{"norm": "rmsnorm", "tie_embeddings": false, "init": "uniform", "seq_len": 512, "dataset": "wikipedia_en"}
Each number is 128 + 24 x the weight over its row's rms, rounded and kept within 0 to 255. Layers, rows and columns count from 0. Numbers have three digits each. The size before them is the row's rms in percent of the matrix's.

# layer 3 MLP gate, 576x192, rms 0.0676, rows 436-508, columns 0-191
096:149096138121136158139127117117111114119143112173074148090100126143133155109132137170095149147119096157141125158155156129152152149112105094114104152120142133133161128125085115150132075106103142127135138117141132115136104079139096158142054133140139139081126118112137134113143140117186133108154098148136082162139151128153120169148096132109109135120156125134120141149113131140112176150138166087111077122135114161134091132133140168087100170179181138152117177124134174101116123154077132114102145104116103131109142122188137121088162143132140131122135133117125116146142137130160130144
092:121131109104120135113135137114163106149150082110128100120130118070098129131120135156159127131116125134149133135090105155104124139137140121116140105135136139078133128149128113137159126129148173099111125127152127117113168134134060122144138168113152139174100092141138154131127145139098123125191097096159122105090153137098105130142146095108106156119158120130132131105126133158092094155156119133132189132162148144094078138117162116145097082155155108151093117098128151129110132094165138127157122105153099119163163097105106122149141154127099142131106148115099105064124157175145121065
092:134130113108112144126143127137141113127082127103179133114119125154150142123151126162116166134115117181110143118110145133130135060148155103111117083095189134117135101050125132133160124157135125093141110188062085120090154133103150146129092115100154126134099135136136170135124148113115133118095147137137109142106151133182103099108130115133160109082134111119116139089133125106142106147124119085083150118145127168122119158075148125121135136099109092147157116145136119082131108114114142129119137118166121140115124096089110143140137153125090093083163132109131119113163134089138120137
095:160077169102130101150111121139156120162101110134120124169167159108077086170146147138139130130100139141138130133106117101137119137120111151165097113119161114109185124144132118108155127116141148100091114126177122099119124115078132150104142168079109156137112097157151135134113144103126123095134148134166152141155103141110101116124161135117157144145127093153123139135162152150136114112127165138174115119147117110142165134138134131146155103172151125154113113137152117111131156172153118155116160115126111115191078160083148127125143146149084192117155110096144129116136163144080130129
094:086076154134155122136130113138114105152124104083117128095133141098094132119138094120080141160150125125103110131144144073111156124085096140137129130098113104132111102125105137110134106165098165117122132118162140095143167161120116154151168128142088167146137159132148167114120147166120120131143137116092152161147106107111131120102116118135132123145106083166166138147091154109118074132181125112112156127129149109097095121147106129099102085130081135114127130095157127127093153136124148089099152109156135141090101157153124104157112131125124144111116141115094139079183082099135097156
102:119118125131113120154103135102154126134146148142160137123142137132115084089148147158084124129136111134102145099164113138159112113119121170159141118159115128107139157136116135119124100152128170113144154138106100163117134090145141147119147152116180140117193120100095078106150130119104196135134144101125137136119105141115152147137113125108143118145160125119103145076152150121147149137123158109117147062128167126132111118096133149141115169111101106129144144147133106104115104098111175160129068132084131097069142139152169090156121137107116153147119143124122134057136097163119118175
094:111133100155164143125108096138139144135116136149136117121104092132154107083153148109184130127127162082158123108145105131130084121115141149098119111104124130125121121104105176145167127145138118117109108152124134131084116089102182136120134133132110101154138160141129144140138092165085133104091147109122126163096113086164157136103125132133140106162128141121136115133155143134101128123130150106156152127115066155137140077127152111126130110157117099075147108121164123138136084147136112193110133100133152072134137150185120106175137127096140154114075136161108112098103155136128176106
098:156114127130092120150131148117117113120103117132136092105136105114120125122154144166133115114130160154132108092167101101107160093166114160109163144132166128138120147106127092137116097132163136139078133110082127137156076139150096129179165127100145134121115124074123106181115110145142100152137108125142120161095141117147161181112144134071150144123195118121185135086140126112150091093162143124125119134140183159099134135130115091193142123141124126168129180135092138147096134096113125134127068140123098129125151116115116094123121129115138118118133125094133130159128125140142109130
094:133102121124143124123160140140110180157134178115146138119179111107135131105129139138112149098177114080111108122128130132124153145138086138153144126117081125148131105145121090106118120134121144146128122160137158132114115132149108142079156100138136139081145119085134132141127117148139125084145099087137119088107167104154143149092106072137126131152119096136126169161162128146126181117155136142139105181144181102121112116144119095142133132077119100102140107127115117117111126121149163094072108114137129138119139129126198126146188137166118122138134073133110081131121093162149138112
100:139118115147126148125133158109145124108100154124145139122107142128086095117121129141129108109081146120189120089165113134130087135093124128113137142108136173134152180132159152100107159153136108130097122155078133122112129101090126177158114096151156124125117146094075154101137087120167125138111133134119144154146143150133184145127146155100129151155123124148139080126129118099172111114108091121134131147128098049136164133148113096125095147182103120135175165136104109117106152113110129074161166110119144147101150107120101127120109115129120133126108106126124118076129153143114174114
094:108155173132116090173103091130086146150129143168132129122149159118149116123129166099126150122163141133117124116130105104134152120120128150161151147114141138099105151126111111104110158152110108121098127119108112145085146111164124095159104130125123136099122108079162069114117137099187168155147128155148169093107136116148129105098158148102118088154132058103150094149132170129147136118099131180156138127131147154067149133129094109122150154137139094143140102111154149106113154086091128148106150137089113113103091140133124136131112128140101079135086109159107109145126126118149101132
090:149139112138114165137137110110084124122106095132144117169102162148146162109163128152138154125163111148075134118118138116153134073103107094137084146152160146137150100101172117138127135136133174177145161137157142142169164114075091109149143144128119108137155156147126126144152121121126161150144143080133164116138081101127159148169129109125123105090113116093124097130119090125125142136134144169144153153185091119130131165127149098105155135139138116141163131156120131086116098128142101147129115162125173152120082159124112078135127129115148126131161109130154095080131119154104094142
095:197148164115114124087144088134146191146105161148135123125179113143136123147117149107118161154091132153123128123161123113134142113133149105127090125146133111145122082090102113117128104093142153112135132098130117119103112152129125077145138150139125153126129141157135131168091147130165142164106109123125103116136151084161098180087132122130110100173112159122162089113160166115128139135130118148126079140153146137116146124097173157154156121110103151099166112127092119158150143114112157128141138167087150079132111119156129113142139116128113074119099086169102121090124122140099111136
091:131093141134093169100137130106162100142127112101098125126106127096117157151101159155142164142129125125133140130118131088180138144143127117118123145133119131135161106109084115149114120100096122122154123104115146113123092122083144151147159126113166115120154131136103152126139117111083139054165156105125118083110140071100128106148093129074155156128063118140153101141106128149088145148134083158081107173175146157124117116122162135142131134145141154160124142164109108112082132131142139114151172118146109128150125127068143109139135138107123152090116096097108118119170122146157139141
095:139139123123126154096168133131140117145128092135110126122111088154173158145105123130120145114165160107147175128066108118143166121160145178076171103117143158144142080140165101165098086171157097113156128106132091163092155099144142146156112143119080161103106117096156096155150138110124121103141119120110131100116133116106148121151120141069106124134140101139099122149127164153120107122073140157148138173113110136083131120152167129157149113141166096168104145125109136154092127158120153140126129114134117104134126169133148114095111132126157127111130098121078105121118120145137138115
099:129128160136149103127150130145124101116115153112125115148138122143169149111101116109105162119153144148135090083122064156134147132177136147145171138168155129088124106174079147101132114125115115129120169115168171126099140127130153093162127113125121115131127113131155156121161116141094049165103122124168133106129120091111130196160160133131121126098140122175117138102117121136126125072132137113147109153141115145167120159089116165112116154169110131152131132120134110147127140106136126150110095099126140133136114135110127090133126107102135144191170141126151120141098118163107175174
098:102125147085136131127086131101122158162097120133115140133125149071134113113134129125123158107100130100175140105127157128170168142150073127105171143123138152122162137146143150093167125118138164147091154082107133129127139131095136128129149161162127118123171133129142103104144186132131116193126169182136144156161140124129154141162148138115127120092170125153129134082128148101155119102113180137116151119111121093118122088147164120086107147096126119164165146131108142139140099115139137160158185128125113143117142098160117105122152131073138150127127126140092091117147149125132110096
123:121125108115121105152137160128076127097115125147118109142132151166158106145141122144131100118161108111111092142146130130103109169137111092111130130066093135132124090117105088179120077135158123129099072122114138101125138069118167120096120147140148147124118177083155132126138159130103164082135121088117138124177129076131139121159128161154119146077099111123124123134170129130106112125107114146131128149120143094145119123117179076108154135109131115124107128121107118077135150132128124148143119126154088090140075154136092141154148135106117101105136124138128120202113135148105148118
095:109114138137126122144131108120142113120109145123121135161131104097139063129119134130144136174129100127154089133090148104166123135116171150113123106116148127103118099141118111139127141117165129133115118135143079084141061094087131102108124119091110082169130149134065084143113117107118126096112173105170154103122127104122155132128146149143157150076095177116079101145146136110148114105116168137141129145149149148104114166091089149140140103085140137149138156138118123135112103147091111108124191158090136096156159136133117093145109154148111120123103112097117135142151122127082133112
093:103153145164097112104133137122134082124108097077103119097145122126117165100165146140096110134134080096161127121118090109149139142116163134106150109139177131140150102116105126091132127119117142090157177111136080108133107155174152121108141149143095120145165160099185097130124142122106134124152157113097147154118152108143106111129125092133120104128140150147103129164126115161127103138129165134117117124145112130163171111084079169125126122087134150149139177186165125148129180165093154104153091113118158158122148117106154152119140123140124143153145116105135151115125080127113138120
098:117119128122162142142164098131155132161103141127154150112155142101114112159112133154095143165106139175150122133132137096137148114087132148166146137154070109142091129133112132113106111120094139117100135157143178117124122133134125162109131124126132095149127160119090129171143120113098158140074149119138162163130182111151165141128147138120132140164121139129132072101132114084126146087134129074163132150141133152142144149145180113133101114139113086141153141090081121116158086174159100160127146074111121111126093159170124131141116096125083112100126119114139139109121107115123182136
103:100097130104142137129108160121115109114137090148125160110137120096100092144120143124111150098089128157139108074130106110163139160098115123145140051123146173147142135076145113118073144116096126058093091125125144125085133123131088116118150128185140112136157137119097134159158085142116123100098090162124158171145132118131081137150139138139077129169156165142093185137155103107121137106131109132128125126124097106110129150177164135158108107100146147163145150140141110093138137128090114158134106127149116139132116131155133134155110121159102119150152143140122119148140119131111135113
100:129125120125170123109114176131155128159113162102142144133107122149137145157078151133079083128110127162118119137114153178139144151167125139167112150099130142131129128121147105120056141155078106086174084152131146142130155124123127126166118114135134147105084112099132125108116132109153156113136150107130117094142126148113090149151100091057134114113156132146154137088116182139121160144141160153136141104143106107154101143137133135113166119134151139088145186182173116134143142110129138113151130129106128121115140139148113119131126114101126120083141148130115113052124127102116165143
100:164117150125134095121111143132122106103115103141093086117072143140161117098120135134129149145126107126146142136095140160131135126119165164100163101121118122094101128151177093131143157111141146128099150129111159135114144105124141164111138095150142153139159090105122182098095126173154150149135133122131102137132125127179135152078119124127120170083128135142128116141086126121090107110102104115122172176117095173146109120155078115136077177065148106122144112101150124152142181136127104093133148099122093128113122120084129131089147098129128159111122105149160146081134123136112122133
094:110088159107116092112117119084125112093147138126115118112117140140078079093163091128155132088126152137072119136128096101104092121132138110154158121152094166165142089152165156103136114106109156132110104129113120123147113118141127135126137130089108107104126132109098091123126173121110156157128108115128111092119104102120106152119085108100115114142122112162132111130135107087107128111132125061146137089110170118111114097070143126130104168177121154159141113125128152112137119079126159138136097181132118107096122130173085165095115117131105115128164140121104101139119142156175132135
104:140131151150124083121106137156161144136136134098152136132129137156149132134122117159131130093162146103142162130123160136125149106149087167120091172106107074161107143118139105149102139117086094130118157127126141121130137120097130128125113104121120115141121106071142163142144120107178139180157136117107162106104127107186138132113162145116120134094167155148154159147122152133170135123084104147103135155138136148086119077120103170083161113118101123111089103113139140146159100161090104135163158152114128138119126146117145105107156138141111141157078113133107157164119144119167062152
103:157138124151137086114117121120142151161146101116124119109156118142106135088119124125081184121077104125091152122091126143110150075147136100159135086087156055085074142154150112140136138082105137105113140126160130123121132141136083145118162118116133143139128122126081145128152148121114101122159150139164141136104188165183134097101117092144087106136126128135127107173134096142118134097136133103137134101142107135119091177128116155150143092157099119114118120122098145105151110136154129118131109143117164103124123105091136121172137118141088093139147140129073107109144155127127128109
104:148140128191108136146123151095086104109150121145111116141149163132136119140101111156135148119128102165109119151123108123127148112089142120121179077134122152151117165141142165115127136053131122092150128127117110143138119134159102142120152171101126121088123135078146136119097111097144122093153087128180157134159106124140152179110110148164103119118108102173156159100107109114127104116129161126100151163133144149092119165162118148109126123115108143114180153103096133154126125159095122118124134119149148125100140100169116109126111126116166093172133074135110135136173085146104121137
107:114134120166100153136081111121164157058123115146119149098106120117127156143090120128151095155161098143099107144083104102093126119157097153160158161134116099137161163098105115148154132150111089161145121130130107120120113092111151142110171132093129122143147139155166145117101156124147126140136142134142131115136149099145152138131092129161107114113133099153155141118173151136170103093132121137158118143142143117144163138141106144115111116124118138089137121092103083127116170105128074117156144089085176109149137106102136099157156160102175153098120134087126107143126137153084169135
100:098150100127116129142147143132139124107103185110163101106162093122126140106083147121142144137111120107121123105119135141105139169141132123133139116161121100161136143149146121100125186086137123106123131107159115093108098109136109129069182123123111096157131138168101175117108133179125104161150149136135135098108106096092161121114144144152172165117085128091128155120150140146163095100089131125157121146138107140130131147163094153062105122126130124137135101102132099150177150159112105133126133145113134114105164084118140138116145153107145114192110109132116142173169140165109122118
088:151161122118149109135141132145095115119138112162152171122143166117112144101146118147151154136086161150133117124128143094110113121169081141146158088133149156140114105165165097126081140105096114145124166139102132160129127157119126117087160105120143106124125097119122134134149150128131179162124117107101122128078179153200146141155159157143179153121100106118079117122145169108136092131138106154144100114138119144076134144091154137122142155123159168176130142095151104132127119113140136077089118115152145122155145143115120149148125107133141131121128126090128131147174100110079161132
095:111077155129186088163117128126147124113115118133111107104127113137137117091158117109093132124113140139118105140139121136124136094113152121138114128129115127123118128100132129116068109129170115116155153096131152127115139114143196156128159187173143118138120080093146126107128139085145112152153143097130082083126134118129121141110140102123150137127135128102065181116113092136123125169128091086143113119143169122109137152137110201138115116149098132135138139156171119142129135098109103143157155141123152115064136108125134166071125081125138142107129093107087123118135118107153120160
101:149116132089151129137164109120144122158142129152128063154151141132110153090148124152122117165134120181135118128114170167124128121105169127175154100140144150088117108170076140068152134111112101114162104125132133107118159127155152136138157093139124158121080112116140150164115140076124108113106125140184098140122126125164083145118149119105125113138145154132163150131133140102116115126104131113165093097157139154154083114142131147121135115099126142088151122149126114085175167120170145103135114133127136116074092088148107137138150140136142161118167125148108150110146152135157135091
094:137144132099140111156118126101095109153135145121107154080148085099121161104148138108171148170155109152121119113071113123114119175134158094108130109098159079094118144083118127118140117169112138109163111158099130085126140122121131153131082137138142176150087161105111157126072134120116148093119129149120156102103104108136117079114131187122127129096133097113165138132152113108109076095177127146144074110093143096113131138106163161119148132075136123125155118117131147107117153143097153111108144118116110127134090114130119129159157116099121123138154123095126155108109137155124106131
096:105081124172137112158146146131131109126130135135095157131140160156156129135132127180150136134119148134168131167102133066131145144154132170104156126137116099137115072116132127164147081151136110126135092181146132101144122131141099152097160127106113125137122177143160108096113161148118139126106104111130067097080148146163140156135130135127094104132149154167118144110114123103138132128097157099087148088122128082161091131149159184151121160111151109159091126173114151077149105131147124086136131112088150173147152122112158135138132136139133105136112113139134119142123136127151103110
108:174119133099157134187135160154140110153127147150125138114126140130154111135136140119122167131121134148128186139091195136132076147124143131121104118129106122138151117120130138130135158172139131141097133202119170149141158141182141130137143139126131100118120129118121138130152165143121148148143126112116115124103112139117122162116147092103073112157130153154144138098103118136096111124069116156124144068150146124120091135154124131139127123098159101091177129118130141150143149124119075151116168114104163121131153112129136156129203096162097159098111160079097142141107116125107141139
096:100148118071142142163174143137133157131140144147152158106166137080132108143123156124174119076119142122142120135121115133109073089125120130147156134120134134099142152146153144129157139127134137121140113143139132133097101102122137155124118129158105154146146124121088134088149155154173153125159170141135143148162090100088156123139149180159117142108127121120131069115122131152123077111105124108122112165138135098128133120116158156113137128147118083103108127095076134119107147090130152134080156127100154133135080106075113148117171095146144115115126116149166084159151181113121143162
103:121089113153146121149141092143147162163103106106179126125149123132142158107106120132143118134131146120147160140123142144087163099108127126109162132116110121114096129116135124146164216157112141136147118107123096182150120130116138131144128121142102119113101123117077182132115119143141104101135135181161138159139125141089124139163119097133155109114142098110096126122098123109093143183112086155114152142103121127167112071131114154129145107105155129075096083158137115157146115085117104138129171085161159131130118151143135113130120159107132113135155134159160108074127138145081126119
103:098127134127128079158121109128120116126159130160157132111146115144102121125139165116134089138145120158124092129137126149082137135137128151144141147136134151116142136128126190109147166069133115149141182142148174124108111081118151089119161127127089136131142107125127132124163114165125104096163138111146162139104169128142142158141125126104173084092109118108202124109156109083106164161078154107116150140116117189117105111133103142141091160122127121145134130142100127153158114116137090134114093114103119139166115138138126147136114143155151144120175094159132085103093138163162102148
105:148104055122157139108129145117080135112119140098143119110153083122098094150101102152102111081089125109111111155130130143108113112137150150100145121134075128078118126140145084126117152076137060112097141109097137105123113165100141135137117127125132139119130149178146139162121150105130095137111126119139096108145095097114113160091124081136114093156121135144115129126103102145096113092114111117125121131087104105135126135144106140071111144089120105101128132159134139158096114124082108099123138186112184115141105138113123132119113154159121108142114115171126127118110163165088110105
098:121113137129080120138101107089137131138101118114090162127140105140133156131115128118132133093113108150146102157105126113114114095137143121173096134170077149124140172114129137082121201118152159132158138104118131077172117105152143093157119119122158160133089117143148119123153106125140157134123152151140073121129122144129140171169116128118142146124128125145101106142148140143110134150114099103176209131108140112161091101098120134139104136135116111154119201136112112136138138140109121116095136118149107088124173168151123137149098108134130134077115167137142103161167146112116149092
098:133143107126119166166110149108101146126111139157133122097106135104151089129140138121111191147107127101115130130112094115140150117164119133146112153156161163127167132117095132149122084196159144142083143117122169100154136134141116108132113113137175149155130101171126106146099087096151135128132160083158142132083151139140124141125123113159120099138103131122141189130160124087122143131083122135122111109158146125108085101144134134135121157112130138103118130112118149111103198107104124159145178104094069079122144140129108100152098136101097089145120084116139112133108126125119122157
097:145106111116139152132117106162143137158154138110158113148113178099126159124157114128130127155107110112121094064139163150132142090131109085169137164099139127136109093146146137114112131104128146155130136166149163095115155106101103153131110096141167132139134113150157126112143116120142148137096176166149144134148113160115103121076124110122101111135098129099170088124171128134072151156153120161102105183125100153072096135128123145124192119101150111186122155169109141120131100136121132112125176144087109119130125150141140099144131118156116088153131115149111170133139109131110140149
108:131123147112109071155123145109092110090096120114098137136142172164134145144089152098128154094105109114172131139123115108111151129128133154122186192130141151145117125129184143161086081131141130146094135176150148118081125159105120107151139079110117177120152103137150086131110136129145101142119141119136132125143110174177145179129128140133133090122088133117169149196160123122133115114111131103132125102070114136114136130101124105113169127126153092119112131150133120132156103102113102122120130122111105110126125144135094137150112147116173110157156133121131146099131166098161151140
097:100085119134146080085173101120125101135115108111126073113101127140118148176142122101114137131106149121119148136135127092150115112127125149128128130109132128101100152116139155134113119160122117165161071145148137127104128121130126177124145135134110107142136130112118160123143143116146138124123125088140124098140136107162075130089172136140103116139113101123161142093138107123142124078104106112106160121136151126127132128102089129142128108113116163085072161063154133096104140150122127095153107133074127137097182132164177168084152119122103109205132119144150094140128096129112132162
100:129073158142113127163133154147138122129150144133130095128113178155112142159113157129136132107103118150127135094104090148130121143093113120106155101119144123102113107126117144143135144125155115092150145126140139131134116120079143146120117128179096142115070080109150136125177143141132130144161127119099109119111149180166119140148149141146145120151130123109101178138064139126126118155088120091151160102105072174134105135125142130176172134118128110108113083153085181153147093110160103162138205106146154120138153117131102114137129144117117122126109126116151164130173123158136110126
101:161104126093146121134137141141173124137147091096119177124111115132133153148136135119117107109120142120167091156146104091100100123131126120097116188151137167124178154165109156089164140129153117127155130132108091114076111103102134126127131111109122158151123097114103159136135143108117159127146139139165132133139119158169164099126169132086109162159100097081133079148130143168112108117120136082145166117136104144143093148081189158127155103162112134086179115136175137125128114114160152114107130139135124117131111127141133108142156129087138158144133120123150155149124123098136079113
092:128117077150115139156146098113128125168120147144106136129178127085115148151134157135121144112144164141163170115088116122124155141105141129162146127097141142098137129137092139102126100110114131135141110134146063155110104131089068118154130151136106109105135143083109130101149164155078116137127154111134122113104106096155154110158122220135113088152129082130171153151140107100107122146110127127097142084154123135104141129117135155126134149131124114084113109138178087154134158107154118143151109146151132178133093103129158168126098173138155134109131131120138136105114134098121097138
105:090158147114117125103119135103118103134129163113123114142141121127146127151095149153125164108140138160140125126106098119155144097103160164135145137131122087135144110139122087090152169115151152107155117114080190094124171110131119123173085156097163118088141087119131156131099161154148138180141141163117138129109124129103123160083168157126140120148158130162147113174115093105149134097120111146113141144112120147087079118128123108143113123145203135194127105109090155110126109127123131121108144125164150170113113070125122118130125106108153132148165114109148105146115107134132154115
096:140128116150090134114153141110176134176196136139126114137109066142134139073117150135127105110121153139117125149159137137113153143144123147122116139153128186139126126123143111101159128104138153107087151128154158136131165095107143119133126151102171126113139151123177156142080093106125178135120121139128081181136119159129107142153155132121089174159110138154125136156117145084165121129123142166151155173109103112129112169124142068088147121125114142159134126098096129138100100150110131097133128150105108138153135126106146140143149138164147107127134134115167146135135185176111133163
111:108099129141100093146146142114105131148151170125143148103110122125149145162091177176102099091125148133167106127153131142128105128091141166123085108110168146127138111137105100100127111107087152144134145113103166098153108104149148121162133143121118133118140120154143192130090121139153160112124121124106129186088121124151098135109116147120108130134142159116153156128168092128155116152134112166148101122135088139120117151127119136164160167100125114102128146102121153087069131113123094106118142128128126114111108128078109081179114094136100085094125149128164177155094116115116112147
102:105119099138129125156118127156144125150176116106120146176149124144122064129113146147128163132104107167169134103136140140138083135112075109100122134129094144132154085098092109148133137105135135114134116109148126121126132089156146117143073129099111136082058149151139141120158166154151158155097116153161100136177128131105123099112185143106079098159146129147139123175115105144143093132144138090112168119159081168109096116146135112113135126125118158133162118135138130145162116146113117105117130089118132147101125114081112148129162134141114157103124160127118093110127130147166089119
098:151135089089122146123147103096138136111131147152113137121137140107180109143157141130154135154135125148153116119117131139145129112149111118126169168160119114136145159099120145100133129153076079155152187100154124125152164113121100104155121149118149129124162127182108132151133110127155134132099107109128142169154110165166091114097121102154106105104100080144109139127113150128097110163144187111167097113086123114135161118141082136128119178149146169126133121153129158144125140095148149059107126093098093116111139119133128099129149116107142101176134112093109156124086142099148108148
108:137121089116140089140166117138111068136151108072148099140144124156131121099131137100084126152129163130120146153135134128156156129114134121155104126151133167176143142114147135126128142106136100134149164128161139071109152117098148121098151122104147123124154103122109160128141117090113152124131132117165131192105135146132095117108132186105115125085116154159136108142113156125127124112136142156120155096139130101146127125125126114116087118135122093152134174129123126095144127148070091142179160085121117113087117132113153164140119148167145095171083059117094169127131128090128135144
098:118129105134157124103085140130127099116126151147132082116085134092113144144133150094143112104149138086115124171119091119137118129087147122139147126093129135073092078099153129127137139147113105135120168150150109089120144119139121099142110130151162107133148099145113109091086157109136135155138187138134124063178150176138117132114136077162130081157112156163118105143105137140108136204118156103119165141118141130127118150146107095118129126140137165139115172164104083099131141118129111088122135083133138121134111160125092168122135101142154151113155094120129135120156120114141148125
104:099136119206128101122138096163157096152095147159153089148133117164116129119117148133073121109116160154111122130094142121136152140136069136115157185150100104135160143106130094081101139133124128162103139123125127157151147157144157092061106147159120166104097137137119115135137103138111110159102092120148124151178132100141124149102159104106114137181103115149122169130171129151154110122119145144136121110122141122076104112104094137124135099127119113106152131131129137135110124137135123121144117066087116095115142124110126147161105156161122120128133164119172154090088107143130121139
095:116071116114131081088136057160153103119132098158150113114160118173117151130155065138124077109103152119127108129200121141105122097134162118156152139106136141142102100150123141070142146107147105134174130105100133154132132113161057113114122139099131148133145108171141130154124139112086130086111109139110132109127162085108156110131163123145128126123092091144104108111136127142119151120171119100165146132107113099131136134151125112118132132093101070112128135123120106153136183151120117090132115125157125133123125117123107161137125134128126147132116096160118156128138121163112164103
101:155106137062146146109117079122117120124116098173136145155147109176066085098135127108178103123111118128113098137135129114136156161110141162123162112178102099136124156132104119132113143098124102129118158123167126108100158120128123112156158132125166150109146097144126109172131155105132174123131137124160176120087109164122118110111113142086095119141116144115123160116121122110158079153154105137159125136095145120107101110181129123159121122097083128130155117166154128149137122138121110115097120070132164101130092134133116099150149144157128123097162140080104121149143137157153093120
096:171101084132106140151105138135128113131128139121118107130126129152117177153073117139157091101131144107144127119120099155113133077101106146149144122145169120115102150154124125158118123099107118117157103156106115127134127203121092098151120172166116138146075139106154117100117107127087151098142115119161114100124139145127151088124116163157099144113129091146134118110158168147123144128093150150174157171169085162091135115151113114102116124124128091141099154126154141118092116141136122118145102098133149089139116141112111166119124140129087144083133098113156111105149130148189084103
099:096109118146144140156140119106207144117105108105130111154142139075142128133134104126138110141098108127117115191144122122093101102109076147118132116123146115184130120118181142185141128086135147177117143146098110076100141111097161112116127117141137176140124131111094149094131149120065143123104167099122119152133125133117131139109102103152146123145089132144166097112174135087139116102067141113129142105102149148097125128149143153136144118150111129135124150136149123132123134119117135119069172092140136141124135109116123146153048134135132148144141137096114146107165122094133131137
103:127124131124090121124135117115155097136148148139144067125109101103145117167147099124140152132147084115102112156105139121069099115082143106102128117090141128168110111083115123106127074130140146156127133132151099120129158127129089111114152122131155100136111142129081100122166144122109149111155134074146118134162162173110093094161144164162159151121154122106144136160150172125110142117175135112142138133150116139160124096115081099143098126111129119135092130148099154121110146116109136151099128104103120137105120159126164188162116146121091149113150096158104078161125108087155125146
098:201141147127126152146131116122132159103087108143125115132157160185135113154152127129125113122126055135154157134135135077130100116107153113179122127142128150130130181148112135124080118158114130159117121071114142120109140146104117137112181083144143159114098139126099127135164162110119143152161107157123067164146125161097127168140143194167132121098134139132142119107094135118137136154154111123144093145130117118097140151125142157130121152144161097130173103129120122115107134118113142137084097115130135097142133121130149186097126133122139136098136110143120110157074106124084115110
101:132081159155122116107094150111133100128109139141081145119111115144155083139123116133138149119120121096121150122132133087104116111134149115122139087133117116165146101134084139111126155129145141124131124149108080125186147127105131144131101200114120139105167142131146091109144120112124140130176115139120117106110128195159147147106192118160150138146146140155156151124107160163087132126123137068153116101140122126132097122125133111104131089144096124098072124114158138152139096154108118059172127099115175094134139127134149149156106146141129159133176076111136110136139103123153127142
106:143143097117146128117150145112138149130158122098086141133111119116149144118163107143100178158129156094123142097126095134098151136099104157084139119133147112170087156154129138136139137138119102129144174158111131127138166133136157114106171102115138110107111121130172134138116149128127092108139140084103118106138114095181146107149097137158120137175094111115139115114165110085106184109134104094138157088132121175156121130109168122161160108100122106130130136091132171194123134132129117144094145175128160100142129105166137113110128121160129104115105095132170154140169129082115143169
104:119142110144149103149107126105159121143196134077123151127135152090077139155107150130165101116143129149138154118123123132158124149106147109172161124139109152148162076120098128096109099139149132162127154131142106165119117114081116127130140105088153092146125063137107176144116118089127143123157133123098170109078173145152137140145140128135137102142145129111120142131169157127154129084141093096093172130131154141136127092106148142111172125082130087137123121110139146173139147094127148139160141142176128112160113119109112125128117097151105118152133132165128107158094131142116156173
105:136130117132138100111133128164133059074102156121105106112111148132115181139160147111139170138143115185113128121186124108143146122122099137139132125159121122108137110105140144124125148144135132173128163164161138173152110144144168101087130162156141092146134106136110121139146100137128160127115160124132146120168156130155091131122087155177112095161097110129099098127088139140120114136128103132094128127103169179095123105128160151142188132146130142116104136160113161096131114151144146130107130092159146136130111124120082102176138131154125154135134104123161119109170068149129113126
109:120131093116097125124147137146143114128121117133103154089145110180162129163098157104123120160137103112111173134169116113098172104156146104176130133163138111101122129130130146116114106147103128139134141089141117160112132123130125152109151127130089159115133112111144137118113154100116095136151113113151112123111164148083071147129112142148096142145069144121130142090132143085110149117126091161154108154155126179131151094135116138112139138146162057114095127149155117119112127166102137121137143086157131086101147156115146124127116136132087134099184143071166123081161098162113141106
103:134153133087140071083141144113146111071127150090144086180129166136114109097128127153136148109152112101171125115127148093168152121138101148131105120119109159122142141133149151081124137135130108092102144157117144121088127113121165152138171104159118133145100149135098124134107123116160153130151107131107175110155115157104134127134143146117158150115120119165128115137104161108105121111115126164174113127125145133067123122130121104082128116161176159150160110141164104096173126069129125113129164101142101124156128137109150132155147104122100134139187136117124082172120116125152151098
095:122152160156136117146151075132109087186106128139123168131123108130140152111096173214156118130137112151071151118125156149105108121141142111096141125134153124127134137105134144118126123124114132146120096170142177175126112133099106134104115096110090175121112109121104128157115107098122161104123095171151105153134123126120121110144117100104101085136140131125144085102108122112097135153122085131131149168149124139129091091121142134169132090162122104153143106115123091161136118060128156159133149114132135109110102129121105115129114147115143098152144178109131070112113110114148102158
093:149083125129154147130119160133157147106131136139124119138171153116152151129118149127182114132129135147100109167130081116115106161092091164145173164125111156049121121121117123166141127112096134113133107124162129152097141178125103119106075094142134114105091148120142174131112131112156146162093081117119124134137073101147145165114134148129104125127152153117133073087129133127162133122117091081096101129128148097146139145153118112152157139125125145137120129092100154138109138093114084116169070099138174126138142141120139138158116142137111135106114114076137148115106098132117117133
090:119163138145126154119127118146149158093145155123097109130143120123137156139120095131134122157123106124110104098148139157150101126094113112111149181150146124069120132147137160119093140090137164140119183128162137153128100164098122168137103164114089110147130143097141116167068110123139111108127131125135153097124150092121190092091127103041121150145146131121131141134100157136063117153134139094116180128098130143187118122156133127136115118129133105129101132149098086107140130083115109120134114136080152123118134107112126157132099135135137093180118139148139105137162113142141117113
109:158122112108136089145151079167156117095108127128137169136123105142120136105108119131109152101124137102134160146143112127131082088171139106074139170168142113135128153117132141106035129135143172121121145131107125126123102156144082106129104114107159136186143139174132159133149120128135127121141094166099102159133104144127101117119155069157122127116164096135146116115131118124106107155110126099111163113118104151116127076178114163121092116121118114120149169138128103142131109144132131099107152100141110133105118122128149121107113109069101110133122121123084091177163115127117124092
116:134115122118115102179135099103079157132125123112102144158139113153149103140147139157157102138140131177145114163135153130146119177151143114094117167141113126092122124119118129094119126123133127196095098094147126155153150158142171118130139083134114148134119149124100102140138089146123163151138145128113119117128162150136132130099171122129178141109128111106114144147137122106059169096078116146101133089095172141188114105150120118108136114165118134133091114116099168078148120144139133093090124141127157087126101150155135113103092155136120143144145128122157113176127163109125164129